Weights of a small GPT-style language model, trained from scratch on English Wikipedia.
Size: 6 heads of 32 (2 for keys and values), MLP 768 SwiGLU.
Training: a variant of Adam for these matrices, 199M tokens.
Each number is 128 + 32 x the weight over its row's rms, rounded and kept within 0 to 255. Layers, rows and columns count from 0. The size above them is the row's rms in percent of the matrix's.

# layer 7 attention output, 192x192, rms 0.106, rows 0-35, columns 0-191
size [102 108  95  91 107  85  91  90  97  92  94 105 105  98  91 101  88  96  87 107  95 101  99  85 102 105  95  99  85  93  97  94  96 106  86  86]
[[105 123 216 130 151  99 137  93 167 201 114 123 112 118 168 118 153 140 144  96 108 218 180 101 134 125  70 138 194 190 136 136 132 132 123  92 116 112 122 102 183 101 116 114  93 173  88 112 132 148 165 142 127 179 102 156  72 129 219 156  60 140 109 165 121 109 125 107  77 137  94 157 165 156 158 119 113  99 153 172 162 121 107 109 160  98 176  93 169 162 174 182 145 130 132 151 113 178 143 165 120 108 128 140 143 143 125 102 110 139 100 125 141 129  97 120 187 113 130  97 105 110 103 139 107 114 142  89 148 197 113  63 132 118 158 108 148 196 196 109  84 138 135  96 182 111 112 110 184 118 175 180 126 151  47 171 139 122 130 145 129 142 137 130 116  61 101 146 110 122 167 122 142 106 118 116 156 114 135 150 169 121 130 134 138  73  98 199  94 110 114 112]
 [185  75  68  84  88 160 110 133 112  70 106 179 122 132 128 110 125  88 177 159 120  54 116 115 125 131 192 151  72 120 111 212 133 169 133  76  86 163 141 125 117  84 131 158  55  72 125 100 156 159 166  99 120 122  88 160 135 150 162 164 114 130 152 168 115 151 121 122  97 176 180 136  69  89  49  88  91 128 174 103 206 168 141  62  73 107 116 140  60 141 164 112 102 157 177 185  82  97 142 151 133 143 134  95 158 147 181 134 127 111 148  90 133 134 138  98 125 169 144  89 170 141 154 104 112 106 140 153 135 108 159 188 117 144  84 120 142 138 162 140 153 146 149 150 134 124 138 115  97 174 104  87 153 155 162 149 133 134 140 137 107 102  87 128 127 115 102 137 136 129 160  84 134 120 104 153 170 128 128 140  83 148 150 162 150 150 197 153 138  80 119  99]
 [104 105  85 148 156 133  83 106  74  65 187 144  81 139  99  54 146 131 132 124  57 123 159 126 143 168 116 131 132 152 114 138  82 152 124  91 126 127  85 177 107 105 112 153  87 141 139 142 133 136 146 125 120 146 119 126  95 140 143 120 137  91 150  88  78 204 188 109  45 124 164 181 100  97 122 147  60 148  82 101 138 145 132 140 112 144 120 119 136  63 137 147 106 157 104 136 118  81  97  98 132  82 164 120 131 136 112 134 157 136  85 184 146 138 125 134  91 116 157 163 123 114 141 136 127  88 117 139 162 140 195 106 116 156 157  61 165 151  98  99 139 115 107 122 136 162 131 127  59 114 168 230 104 168 150 157 160  77 102 130 147  99 103 153 115 128 126  80 176 104  91 151 173 180 119 155  80 120  90  70  55 151 176 104 115 120 132 147 135  97  52 151]
 [171 114  97 122 197 135 121 155 140 108 143 150 133 171 121 141  86 137  68 158 132  52  84 120 190 119 161 178 114 155 117 152 166 146 137 128 149  32  66 150 105 109 145  69  86 142 114  96 140 159 125 171 109 129 149 101 115  92 106 102 147 126  65 140 137 101 197 117 148 126 109 167 121 111 175 166  91 120  85  80 100 158  73 148 137 125  20 139 177  98 104 154 142 134  72  34 133 146 164 108 163 136 131  85 137 125 143 135 132 117 135 148 148 126 114 141  99 124  98 129 146 126 156 158 134  98 144 145  63 156 117  74 152  86 135  53 109 137 118  99 136 113 159  93 137 127 124 198 125  91 115 147  46 127 103  76 103 141 128 128 116 133 185 100 142 134 106  98 107 105 110  72  93  93 129 167 125  87  96 129 136 105 137 128 110 129  71 137 109 116 184 110]
 [125  86 173 141 158 118 104 152 141 117 139 103 128 157 113  85 104 144 145 124  94 166 182 187 121 136 105 128 179 117 143  85 147  72 135  76  92 127 154 117 108 120 120  93 160 153  87 109 168 155 110 115 173 164 134 130 105 166 141 132 138 108 140 102 161  42 127 117 115 141 103  62 126 121 151 130 135 126 112 141 102 125 140 145  66 159 120 134 203 159 118 142 128 150 107 165 133 114 124 152 130 158  67  99 108 120  80  88 129 144 114 163  98 111 147 132 170 162 153 145  83 149  64 169 128 176  93 135 163 178 134  90 157 134 157 103 125  67  86  74 113 151 125 102  93 168  88 120 182 127 228 205  96 138  86 156 101 188  82 110 118 122 171 111 182 183 142 134 117 111 122  81 122 180  61 193 126 131 148 174 114  95 136 157 114  91 139 110  83 119 111 197]
 [161 146 197 127 128  49 137 103 151 126 144 146 111 171 128  65 157  84 104 146 139 120 173 129 155  67 102 118 161 112 144 114 159 163 148  60 155 109 138 149 102  80 147 128  76 144  67 124 111 201 172 169 126 102  36 137 119 102 120 193 145 131 181 159  82  99 141 101 139 105 114 137 164 154  99 165 158 140 172 122  87 121 161 143 112 194 126  90 111 125 106 121 185 119 139 132 135 136 126 163 152 184  71 141  90 118 102 137 128 160 119 143 148  90 125 102 123 154 108 176 179 116  82 113 179 143 115 162 120 193  83  95 155 139 109  76 130 147 128 124 116 145 159 130 128 157 109 157 123 139 101  85 128 119 113 154 153 157 152 152 131 178 139 115 121 108 132 126  60 166 104 100 129 101 185  75  84 182 181 193 149 162 105 119  90  63 150 147 165 183 139 107]
 [ 73 156 174  97 138 148 161 139 127 123  93  77 117 158 129 150 159 153 129  80  95 156 160 136 139 113  82 163 134 129 159 123 134  77 168 153 118  98 159 163 121 120 137 118 193 121 158 159  98  57 105 119 109 142 195 181 192 165  97 142 147 113 133  59 124 182 140 143 183 106 106 130 161 143 148 126  68 144 147 113 112  68 105 113 145 112 164 103 161 132 117 165 227 122 121 107  68 172  97 114 121 104 106 100 161 107 143 150 120 180 133  94 115 118 137 168 156 140 103 139 122 130 131 148 217 135 158 133 118 161 135 134  92  82 104  95 120 126 192  92 120 122 114 149 118 157 155 124 162 152 103  84 105  99  88 158  86 111 233 112  36 175 151 141 130 100 135  92 145  93 133 133 163 149 153 136 132 134  90 134 210 135  91 122  91 168  79 127 151 108 131 116]
 [129 128 154 146  79 149 157 149  94 125  73  91 137 123 173 133 168 134 133 117  73 109 146 123  96  80 106 145  75 103  83 133 116  74 132 152  98 172 137 154 127 127 135 138 145 134 107  95 143 170 114 123 115  99 145 121 143 100 146 140  98 133 159 108  97 119 144 147 110 117 107 147  94  76 111 125  79 114 138 172 154 129 151 150 162  86  62  92  83 122  93 173  83 142 125  92 133  98 151 141 125 124  79 109 165 134  65 160 112 131 154 176 131  89 165 146 104 153 136 101 131 149 127 109 117 126  88 162 125 106 173 153 130 136 150 100 203 157 128 109  47 122  53 169 106 100 113 140 141 103 116 126 122 145  78  95  97 162 120 186 150 153 200  91 148 105  96  55 143 212 109 143 101  61 155 146 109  35 165 123 107  98 130 150  95 192  80  81 147 190  65 176]
 [148 124 194 152 136 143 103 138 155 173 123 132 102 117 114 123 153 158 167 107 119 126 157 115  73 105  79 139 153 144 154 109 147 122 183 122 134 126 121 114 129 105 119 115 124 167 148 146 195 122 167 124 145 127  90 102  89 111 107 150 111 103 156 146  80 126 133 139 168 126  26 151 142 123 118 125 143 194 146 156 144 103 131  85 104 147 124 116 122 204  93 135 161 104 174 135 160 108 166 126 117 129 152 113 140 130  71 115  66  45 160 109 147 143 123 101 113 139 170 122 116 106 163  93 103 126 113 151 128 128 133 200 120 143 135 113 128 107  97 117  82 163 185 162 138 154 153 100 123  90 121  97 122  70 149  93 174 147 202 191 195 189 128  33 133  65 180 138  97 109 142  70  80  31 109 105 135 168 118 109 160 147 103 143  85 137 158  86 118 106 181 133]
 [136  74 126 120 135 125 147 113 162 147 134 153 140 119 128 130 105 169 116  90 101 175 142 155 126 129 122 113 186 166 101 117 181 174 117 101 104  97 205 206 135 102  91  60 104 161 140 138 206 118  81  84 129  86 160 200 128 150 212 187  64 137 171  97 109 110  92 141  73 172 119 108 154 114  69 152 104 132 158 127 130 141  54 130 133  82 133 110 173 140 135 148 141 114 123 126 120 162 168 116 204 119 154 168 114 138 123 158 135 123 121 136 132 109 185 132 133 125 108  56 206 124 140 119 144 158 187 163  80 144 113  50 175 112 115 130 113 169 109 129 127 139 141 125  80 130 119 167 120 130 124 108 121  89 130 125 159 119  86 113  97 133  80 134 136  72 185 149 120 133 161 120 149 107  82 113 124 118 119 124 176 106  59 100 134  72 122 127 111 117 182 107]
 [164 137 172 121 113 120 103 169  90 170 136 114 132 179 124 106 124 109 121 120 106 123 143 163 161 111 136 132 136 129  93 103  96  73  75 129 119 186 119 157 140 157 130 170 166 151 141  84  88 138  75  96  90  84 142 108 133 105 106 170 112 133 125  77 164 131 117 145 146 125 131 106 109 136  90  19 149 125 156 101 148 112 113  66 181 172 135 135 130 163 117 179 147  93 149 138 108 126 122 161 152 142 100  85 152 146  95 132 116 207 144 116 132 148  65  72 148 151 137 156 108 161  56 131  95 122 147 129 174  70 107 148 142 109 120 146 127 130 166  69 122 186  99 115 129 123 150 153 123 134 114 119 128 135 103 128  96 135  98 135 169  75 155 118  80  94  59  82 148 207  99 191  89 178 147 144  76 115 152  83 119 197 155 125 134 126  41 113 143 151  47 163]
 [111 129 125 130  91 187 120  80 121 101 129 147  74 140  90 119  81 146 171 166 130 115  62 144 141 127 169 130  58 149 140 128  93  83 150 113 111 162 136  94 130 108 148 195 112  55 157  81 126 163 135 134 163  71 108 118 198 149 157 137 131 188 166 163 135 122 131  88 162 173  68 156 130 106 118 102 119 132 134 109 124  98 147 111 101 142 142  98 175 104 124 158 107 108  58 159 115  45 143 149 110 116  85  79 176 155 127 112 114 131 138 149  81 112 104 156 145 140 133 143  85  90 151 108 140  88 111 104 121  78  44  94 141 140 127  93 154 114 150 145 140 128  87 136  89 145 134 152 141 192 151 150 105 107 113 129 153 125 145 132 120  93 143 214 172 150  93 129 101  80 126  91 139 210 131 147  95 160 109 182 166 133 141 138  99  86 150 151 195 211 104 107]
 [151 168  85 105  62 116 122 136  98  65 131 156 117 153 138 104 105 118 145 169 111 121 153 154 153 155 218 134 116 135 150 147 155 143 114 162 134 118  81 121 119  94 107 211  68 154 142 128 118 165 162 191 123 119 131 112  99 131 149 112 143  93 177 169 152 145 116 109 114  83 181 100  24 160 135 126 176 116 146 150 138 103 122 171 133 142 119 132 129 151  85 146 145 136 160 138 137 165 170 145 163 171 142 142  63 143  69 128 145 118  84 125 109 150 136 127  65 129 119 116 113 164 151 144 151  92 108 156  95 119  97 157 205 142  92 140 169 128  46 151 114 169 161 111 127 118  98 133  54 132 135 166 151 168 175 157 172 123  49 153 177  70  94 107 134 131  52 111 152 123  95  93 100 112 143 120 136 126  90 144  61 165 116 141 140 125 166 102 147 102  73 150]
 [147 122 182 168 158 140 152 172 110 155  68 157  93 115 161 127 161 155 132  98 114 135 105  86 126  44 110 160 189 129  90 117 149 112 119 134  98 104 131 158 169  54 122 132 120 109 128 116 140 141 113 159 107 125 191 129 148 104 126 133 112 149  85 102  94 184 101 186 142 115 125 117 110 207 107 122  25 106  83 120 138  69 137 101 175 109  65  88 120 147 100 140 208 152 162 135 130 136 107 153 128 123 169 140  93 117 135 117 158  90 163  88  73 112 128 158 107 111  95 116 110 136 151 128  97 180 155 112  81 153 174 119 153  98 164 161 110 104 137 127 174 111 159 145 135 149 126 153 154  74 175 133 121 115  89 104 139 174 127 128  52 107 173 125 150  72 110 100 123 104 108 171 168 138 188  97 109  91 123 170 177  43 138 161 127 141  87 119 117 168  77 114]
 [137 161 138 115 114 108 115 189 135  86 168 149 163 103 122 168  78 132 128 106 126 110 143 204 136 174 149  70 171 148 117  98 107  74 150 145 147 133 123 140 161 150 115 126 132  73 175 128  87 138 117 114  99 138 177 149 140  74 108  67 138 135  94 155 109 143 151  92 113 109 130 135 116 118 112 108 125 154 133 176  88 170 156 123 139 119 138 133 127 128 101 101 166 134 140 195  98 111 149  99 128 130 122  98 133  96 143 117 111 151 166 141  71  98 130 155 163 154 140 153 136 128 204 177 112 123 137  84 183 123 171 114 139 145 153 126 136 104 100  40 166 185  78 119 127 149 115 240 192 127 166 170  76 128 124 152 111 163 101 114 107 140 184 128  89 150 140 123 137 140 103 134  95 194 120 162 106 135  84 200 155 193 162 154 179 101 121 218 168 188 136 115]
 [156  75 118 131 118 118 128 171 144 102 100 123 165  83 147 120 119  96  91 169  99  98 156 184 150 158 128 166 129 133 130 141 111 117 135  96 171 144 146 117  96 112 123  91 103  88 111 137 142 170 130 125  91 141 140  92  86 132 157 176 113 169  95 211 131  21 134  64 110 178 123 103  97 103  72 130 130 115 156 131  98 194 167 128  63 224  84 128 141 200 138 122  94 129 105 137  86 105 102  75 163 118 138 134 138 169 206 130  69  91 133 115 131 129 106 133 152 145  91 134 133 184 159  74  58  83 156 118  83 126  93 171 127 127 102 102  97 133  74 114 118 155 169 156 116 113 123 125 166 136 125 120  89  78 105 130  93 203 119 119 168 121 159  97  90 119 125 136 133 124 141 148  69  71 146 192 156 111 159 112 176 131 150 122 137 117 127 163 133 109 124 103]
 [ 77 158 120 153 144 112 144 181 162 178 154 113 153 188 154  82 166 170  83 101 142 116 204 188 137  97 108 147 154  86 176 102 124  89 134 117  83 128 107 119 161 120 111 175  73 174 119  60  78 149 144 171  67 131 142 130 131  76 124 111  74  75 108 142  77  91 172 108 135 135  95 117 149 164 129 110 110 164 101 158 102  69 124 136 140 144 100 104 128 139 114 126 128 152 153 158  96  99  82 147 103 140 177 127 129 153 127 137 136  98 102 129 107 145 129 103 122 102 139 125 119 105 122 119 142 111  64 121 152  96 130 138 105 160  75  40 144  95  86  67 107 118 147 146  92 127 140 134 164 138 168 116  87 140 150  82  91 147  36 122  87  69 106 132 132 145 137 103 159 104 142 120 145 201 111 215  89 112 162 171 167 105 134 134 119  88 134  75  91 136  95 180]
 [138 125 153 181 104 115 136 160 162  89 114 142 126 106 121 111 107 129 129 157 148  97 120 108 207 121 139 121 114 126 121  99  97 103 117 122  92 101 110 104  99 115 116 132  94  97 156 127 105 110  88 132 144 124  89  65 166 179 140 169 185  87 135 184 104 127 171  90 100 128 114 139 145 125 140 170 116  67 106 115 103 143 177 154  96 143  91 121 150  99 154 146  89 184  81 111 132 214 165 137 123 189 169 162 102 109 123 132  87  85 155 111 152 130  97 102 112  71 107 141 135 124 111  78  82 115 109 167 128 142  88 109  99 129 114 144 107 136 125 139 121 105 169 170 113 141 140 135  82 181 159 152 181 118 171 156 125 119 132 109 165 202  96 115 159 126 142 150  28 185 181 132 149 128 146  70 197 123 142 127 176 130 124 149 198 138 116 159  70 208 219 153]
 [ 82 152 118 110 111 123 122 107  97 114 107 151 139 150 104 137 127 130 132 151 157 130 109 103  94 143 105 105 152  74 135  87 135 152 179 114 114 138 108 148  97 111 110 119  48 145 142 107 130 153 116 137 133 163  84  69 144 112 138 109 130 123  79 135  82 170 155  91 124 142  78 126 116  54 157 146  93 105 133 151 158 150 106 124 117 153  87  49 128 147 145 200 174 136 169 198 149  95 113 183 158 171 118 132 132 120 120  97 135 101  95 161 152 151 146 150 114 190 137 125 143  94 180 130  76 127 109 143 174 104 116 145 235 158  92  71 139 131 142 146  92  54 115  98 123 159 122  82 104 145 168 115 144 144 161 183 119 134 139 155 130  89 144 127 128 208 138  79 164 115  99  88 118  91  63 173 116  96 182  97  82 180 130 128 210 129 114 129 141 129 145 214]
 [146 137 118 147 153 153 115 143 170 150 138 116  66  94 132 117 110 127 128 123 134  79 129  95 115  95 119 106  82  94  75 152 134 121 105 199  79 168 130 101 145 160  95 125 144  84 132 136 178 114  84 110 153  75 189  78 153 141 162 113  99 135 108 150 162 159 109 127 148 121  77 126 108 146 173  73 124 154 109 124 127 149 124 142 122 114 136  90 151 122 117 133 142  99 132 172 124 136  94 186 139 126 143 156  74  83 108 130 160 104 138  57  83 193 108 111 160 113 143 153 106 112 151 159 125 144  91  46 143 132 107 174 185 158  92 124  36  82  86 118 179 154 145 149  96 137 149 193 153  95 124 123  94 132 164 171  87 224 136  97 167  80 155 152 125 213  90 129  34  88 122 124 162 191 131 135 112 147 112 115 141  94 149 142 142 118 102 151 108 153  99 142]
 [169  93  75 168  95  91  98 124 132  80 126 109 140 112  42 101 106 127 132 164 128 105 139 154 155 129 185 129  92 148  77 167 101 137 138 139  74 128 129 177 149 153 120 142 146 127 123 137  87 123 128 106 109 108 111 169 112  96 151 116  93 151  82  90  80 112  57  95 132 131 180  82 101 106 112  42 171 118  82 147 183  95 167  64 142 126 100 166  82 157 110 111 102  95 143 108 138 109 167 124  93  63 129 148 182 157 157 129 115 115 138 168 164 106 140 160 130 150 109 145 127 125 136 124 167 151 145 117  66  87 114  86 128 121 103 147 187 117 137 137  68 111 110 131 127 103 140 134  96 111  60 143 162  93 135 145 133 108  78 153 130  78 120 110  44 115  92 152 146 100 143 153  66 124 150 200 129 149 192 107  87 163 101 181 104 101  82  84 190 111 110 163]
 [118 133 161 130 139 115  92 123 149 194 116 111 116 138 122  91  71 169 125 142 111 161 154 112 113 128 106 123 130 143 161  90 114 117 116  96 167  99  99 126  98 146 126  86 107 177  96 135  93 117  68 143 138 141  88  37  92 187 122 186 136 133 148 142 156 139 135  96 104 149 177 116 135 143 125  78 156 129 167 154 108 112 152 121  74 152 155 127  76 122  81 171  81 171 114 189  81 149 121  81 158  99 122 115 181 146 148 132  89 168 142 171 160 141 127 106 107  87 117 102 131 178 132  85 146  82 167 144  98 147 113 131 129 141 182 130 232 124 126 146 132 209 107 145 151 139 152 157 130 158 133 164 185 152  95 131 170 131 121 180  90 179 155 114 147 121 130 130 219 134 156 103 132 137 130 198 194  84 158 166 101 125  88  76 136 141 153  84 173  95 147 182]
 [114 129  89 156 102  89  64 114 153 130  88 152 192  94 122 170 174 154 147 143 200 118 159 114 182 154 115 101 128 117 110 140  88 141 106  87  86 120 102 138 116 124 144  86 185 110  83 195 183 125 132 108 110 156 124 122  84 172 154  83  86 140 141 162 112  85  68 114 179 123 150 128  95  83 133 135 179 172  80 131 170 129 140 138 136 104  63 136  62 157 144 127 101 148 154 109 134  79 100  96 124 126 106  79 174 117 154 141 149 159 128 151 133 133  72 177 145 149  82  99  81 138 148 119 101 135 123 129  92 151 109 131 130 131 105 119 137 168 190 111 137 167 132 129 178 119  38 179 132 131  76 119  95 169  89 142  82  76 153 176 194  91 147 109 108 148 133  96 120 207 142 120  91  65 109 148 145  73 131  86  91 131 134 117 128 153 119 117 104 113 112 186]
 [129 162  87 115  97  90 158 137 132 155 129 139 142 118 179 147 166 125 119 155  96 108 198 143 145 166 159 229 130 121 131 149 163 153 123 126 126 106 142 115 146 181 132 104 173 136 204  97 185 143 152 105  96 164 138 132 119 129 123 132  99 133  96 111 187  89 182  94 147  92  92 105 161  89  89  94 153 135 183  95 151 140 124 182  83 185 137 132 128  73  80 162 126 112 165  59 175  98 115 122 131 128  83  68 124 129 158 121 164  71  86 142 122 177 107 155 131 188  93 121  96 138  95 175  99  95 143  87 127  86 117 151 122  90  96 114 126 106 112 139 152 142 140  85 104 159  73 208 144 152  88 123  87 144 109 127 164 175 134 104 178 126  85 126 126  63 105  95 168 137  96 104  90  86 158 143 126 131 138 140  70 143  79 112  92 169 165 148 162 149 124  82]
 [ 97 143  81  74 100 135 128 164 123 113 113 142 142 104 122 179 151 151 152 151 122  77  63 148 116 108 129 188 114 124 129 147 162 140 122 123  93 123 139  57 134 128 141 180 118  75 118 106  97 175 140 171 134 148  76 132 163 119 109 146 101 124 129 131  94 138 142 151 167 143 132 141 116  99 199 124 134 145 184  93 109 141 150 144  59 172 109 203 132 103 102 133  79 170 188 132 108 139 115 100  80 104 134 143 159  81 128 136 146 119 118 154 100 179 151 180 162 169 105 146 117  71 164 127 162 171 108 105  83 123 109 140 166 148  92  43 116 164  61 134 172  93 181 190  91  51 121 182 131 134  69  78 119 113 161 135 135 175  90 125 108 121 119  89 189 135  61 108 103  90  77 144 167 107 136 113 108 112 125 123 135 110  92 150 163 131 167  90 140  74  97 119]
 [112 107 160 148 165 175  98 184 106 127 159 128  57 143 121 134  92  85 113 128 100 100 111  77 136 127 166 138 122 150 144 129 154 150 161 166 148 128 127 125 176 133 151 141  82 151 195  95 124 136 160 113  74  73 189 122 108  62 114 105 126 187 106 149  54 175 158 134 142 163 114 205 142 161 141  97 128 146 136 166 140  81  69 113 181  54 112  74 120 116 166 165 173 118 199  87 143 121 126 138  90 156 120  83  89 131 126 118 105 134 140 140  89 106 115 116 181 186  63 121 125 117 111 156 140 168 133  93  83 140 108 110 168 168 132  70 133 175 180  59  95 125 113 100  81  97 111 133 182 183 100 148 119 180 112 112  95 105 171 134 118 141 127 142 156 151 129  87 143 159  95 141 105 178 117 137 141  97 153 103 124 136 113 162 133 148  97 112 148  78 163 171]
 [103 139 129 137 140 104 116 146 142 110  96 124  89 130  80 128 126 162 178 103 141 104 152 131  59  53 128 123 140  94 132 111 122 110 140 184 126 142 112  81 111 104 135 161 127 134  95 128 132 140 125 127 135 112 167  97  99  93 128  80 154  81 144  92 126 162 111 113 137 129 115 127 114 120 159 124  82 183  88 119 120 157 142 136 138  67 153  91 103 100 177 172 149 136 116 128 142 138 149 108 108 100 101 136 120  83  95 128 158 128  74 127 133 150 198 149 142 108 129 135 100  67  65  93 120 125 138 162 125 158 129 170 153 119 140 159 129  62 108 146 109 146 116 170 178 105 106  83 181  48  66 111 145  95  83 125  75 117 127 171  94 111 164  90 135 123 136 162  51   9 103 108 180 159 162 202 102  55 112 149 171  58 109 156 101  79  76 137 114 112  90 156]
 [136  69  98 119  97 125 111 141  91  87 115 143 120 146 158 155 156 139  99 160 166 121 132  83 150 170 175 156 151 175 150 144 140 135 103 100 116 156 109 139 139  71  69 123 113 144 101 100 105 144 172 150 120 168 146 129  82 154 170 112 120 117 125 148  77 102 108 144 159 131 154 114 114 125 125 169  78 112 134 108 186 131 120 163 144 174 104  74  99 210 156  61 119 146 144  96  99 108 135 113 147 139  77 115 144 151 172 143 110 143 201 151 110  90  68 120  89 137 195 128 142 183 118 104 115 106 145 130  81 132 111 165  77  68  44 151 115 133 146 158 100 152 176 152 136 144 127 109  91 213 118  97 112  90 144 172  70 153 153  86 143 100 110  84 123 100  83 142 103 156 135 172 110 100 185 125 149 132 133 146  68 156 110 202 122 182 190 162 117 101 133  70]
 [108 117  79 189 141 145  79 160 138 165 139 157  68 125 163  58 162 136 157 131  89  96  89 138 134 125 148 121 153 163 121 154  32  49  86 136  71 107 138 121 124 177 111 134 121 104 150 116 141 145 137 164 122 157 101 133 114 167 134  88 173 117 135 117 101 133 192 120  92 134 128 173 153 157  95 194 129 166 148 169 135 158 153 178  82 134  64 135 157  92 167 167 115 129 133 117  90 140 134 142 147 119 135 153  94 158 152 142 115 119 119 164 106 117 184 135  88 116 113 163 187 107 142 154 142 136 168 140 132 158 160 126 161 122 149 115 121 174 113 168 151 145  57  76  72 197 103 127 113 145 104 197 114 146 101 137 120  96 124  99 152 174 156 124 111  63 128 120 108 164 140 189 118 166 165 170  64 159 157  89 121 186 130 134 140 153  79 202 121 156 146  82]
 [ 95 137 178 164 133 164 144 171  95 150  98  79 121 150 194 140 131 138  98  83  71 108 110 102 151 151 106 187 137 138 181 142 133 156  91 162 112 156 115 175  99 143 151  86 148 158 145 133 136 106 104  87  68  43 167 145 154 114 134 118 142 133  90 114 120 113 157 184  96 142 109 145 172 116  94 135  61 139 113 139 159  90 120 113  88  61 176 112 134 101 178 136 141  93 161  97  90 180 125 168 108 130 171 126 149 130  91 143 109 102 162  48 114 117  99 115 173 116  95  80 107 122 136 121 102 161 147  95 167 104 142 118  72  96 130  84 117 105 122 177 164  80 151  61  80 103 165 103 149 181 143 106 140 116 130 112 104  94  99 134 141  97  91 134 109 133 146 100 125 120  93 138 165 126  83  97  54  85  92 105 208 159 153 113  95 109 116 128  49 135  66 111]
 [185 119  42 111 176  97 149 141  98  60 208 154 135 137 107 132  99 101 117 138 141  93  83 117 138 135 119 126 155 123  92 110 116 154 111 150 107 200 163 121  85 150 131 131 112 127 136 115 169 162 136  67 121 132 126 123 139 149 155 145 122 155 165 164 176 142  99 141 151 182 140 121 109 137 120 125 117 171 141 121  75 123  66 103 132  86  95 115 162 117 171 107  81 128 119 126  89 157  93 100 135  79 145 118 153  85 183 170 137 105 142 116 138 153 127 132 106 141 121 156 170 176 155 135 118 130 191 132 164 135 195 132  97 195 168  90 131 104 138  67 151 126  85 104  96 154 116 144 156 118  96 113  75 163 126 133 109 167 196  86 146 179 167  50  86 104 179 147  94  76 139 157 124  98 168 111 128 157  64 115 148  98  84 102 147 155 108 146 126 200 198  77]
 [158 145 143 158 175 149 163  88  97 136 168  76  96 113 113 126  88  79 103  73 126 103 134 139  97 140 120 148 128 120  63  89 182 130 130 114 180 176 169 110 110  41 104 117 100 156 142 136 158 125 114  87  94 122 114 107 165 130 111 128 113 100  99 105 115 138 109 163 132 159 180 106  91  94 131 100 161 115 115 144 125 143 119  46 151 124 151 164  99 151 118  37  90  63 112 110 149 128  97  99 113 108 140 105 124 126 190 138 130 121 138 180  82  79 156 116 123 153 123 128 147 103 143 151 119 123 127 155 196 132 187 117  79 152 186 107 151 157 173  91 116 115  90 121 127 113 175 196  93 115 111 101 115 122 149 120 102 142 138 203 180 147 115 109  91 144 189 110 123 130 125 150 204  93 116 176 107  61 144 107 155 109 194  90  64  76 124  96  77 114 104 138]
 [160 131  87 151  93 119 128 144 135 114 118 119  91  91 127 135 104 115 153 143 177 102 103 126  81 148 146 107 107 132 149 111 122 123 116 125 125 152 104  88 133  83 138 168 104  92 151  82  77 155 136 173 149 155 104 120 159 129 108 179 136 142 189 152 131 151 112 121  97 113 125 107  86 133 185  94 155 128 146 142  92 160 135  91 139 183  98 184  71 171  86  96 139 133 139  81  93 197  62 120 109  72 180 145 171 131 151 138 157 109 102 106 133 165 175 137 144 167 134 118 153  52 149 123  80 104 212 138 175 187 138 132 110 138 169 158 122 171 145 141 120  90  82 137 139 134 136 122  91 100  33  90 141  96 120  98 123 119 189 162 149 172 124 125 104 147 170  86 147 183 141 138 135 107 161 110 163  74 171  97  97 121 142 196 134 184  72 108 153 144 179 203]
 [143 129 195 194 123 147 128 121  78 165  98  71 104 132 176 138 126 138 114 104 110 157 100  88 159 138  50 116 155  96 131 129 152 188  98 144 109 142 144 203  77 158 114  12 177 184 148 166 153  81 108  79 126 117 166 160  77 106 130 181 134  81 156 159 195  99 111 171 102  58  55 140 134 136 125 122  99 130 108 122  71  70 112 187 152 105 154 115 144 121 104 103  94 201  87 129 125 163 126  83 125 117 150 114 124 138 123 108  89  69 157 131 121 107 104 123 143 139 112 123  79 130  77  64 127 152  98 160 123 152  81 159 154 128 150 150 125 120 143 112 174  98 121 107 125  99 127 119 183 114 131 112  91 104  72 134  73 132  99 127 143 177 102 118 120 119 126 149 149 121 166 143 165 114 113 123 152 115  95 108 191 179 140 135 117  99 113 144 122 137 149 101]
 [200  86 152 157  96 100  79 138 118 111 132 162 191 153 153 157 145 135 131 222 102  95 147 152 147 121 126 145 138 124 217 140 150 119 191 131 150 110 102 144  89 119 168  94 128  85 107 148 134 144 185 176 109 126 166 157 116  99 132 136 155 126 127 214 167 112 143 153 191  98  87 116 118 143 180 128 115 120 129  90  81 111 120 216 141 146  91 104 120 130  87 133 164 142 150 123 139  62 113 118 190 106  16  96 128 156  76 141 145 140 117 128 128 128 123 151 163 174 145 148  87  97  86 151 141 121  59 139 171 164 131 131 169 134 132 146 127 119  67 112  92 165 146 112 114 175 156 154 122  77 148  80  94 133 154 118 144 194  93 139 171 133 126 136 173 113  84 140 133 122  87  76 154 102 125 117 107 156 117 180 149 128 152 126  77 119 126 137 163 120 111  89]
 [152 160 187 136  80 119 144 125 138 166 131 174  96 146 137 115 108  88 147 133 131 133 111 143 163 134 163 114 136 140 169 135 184 158 145 126 121  96 147 110 144 126 130 151  43 162  85  96 172 111 170 162 179  81 183 111  94 143 161  96 109 153  80 166 157 117 186 164 138  65 113 116 125 143 123 156 120 214 126  98  76  93 121 154  62 167 123 121 160 116  86 119 152 137 105 102 114  85 111 123 124 176  90  97 100 137 134 121  83 124  60 115 117  96  96  81 205 180  82 135 106  83 107 147 136 135 129 106  70 109 132 210  91  90 132 135 128 154  97 162 162 199 148 155 165 112 147 153 166 153  91 111 116 109 106 123 129 159 128 154 196  88  60 152 109 203 179 136 165 125 155 116 141 147 115 143 193 127 156 148 135 127 120 162 103 181 148  98 133 122 126 152]]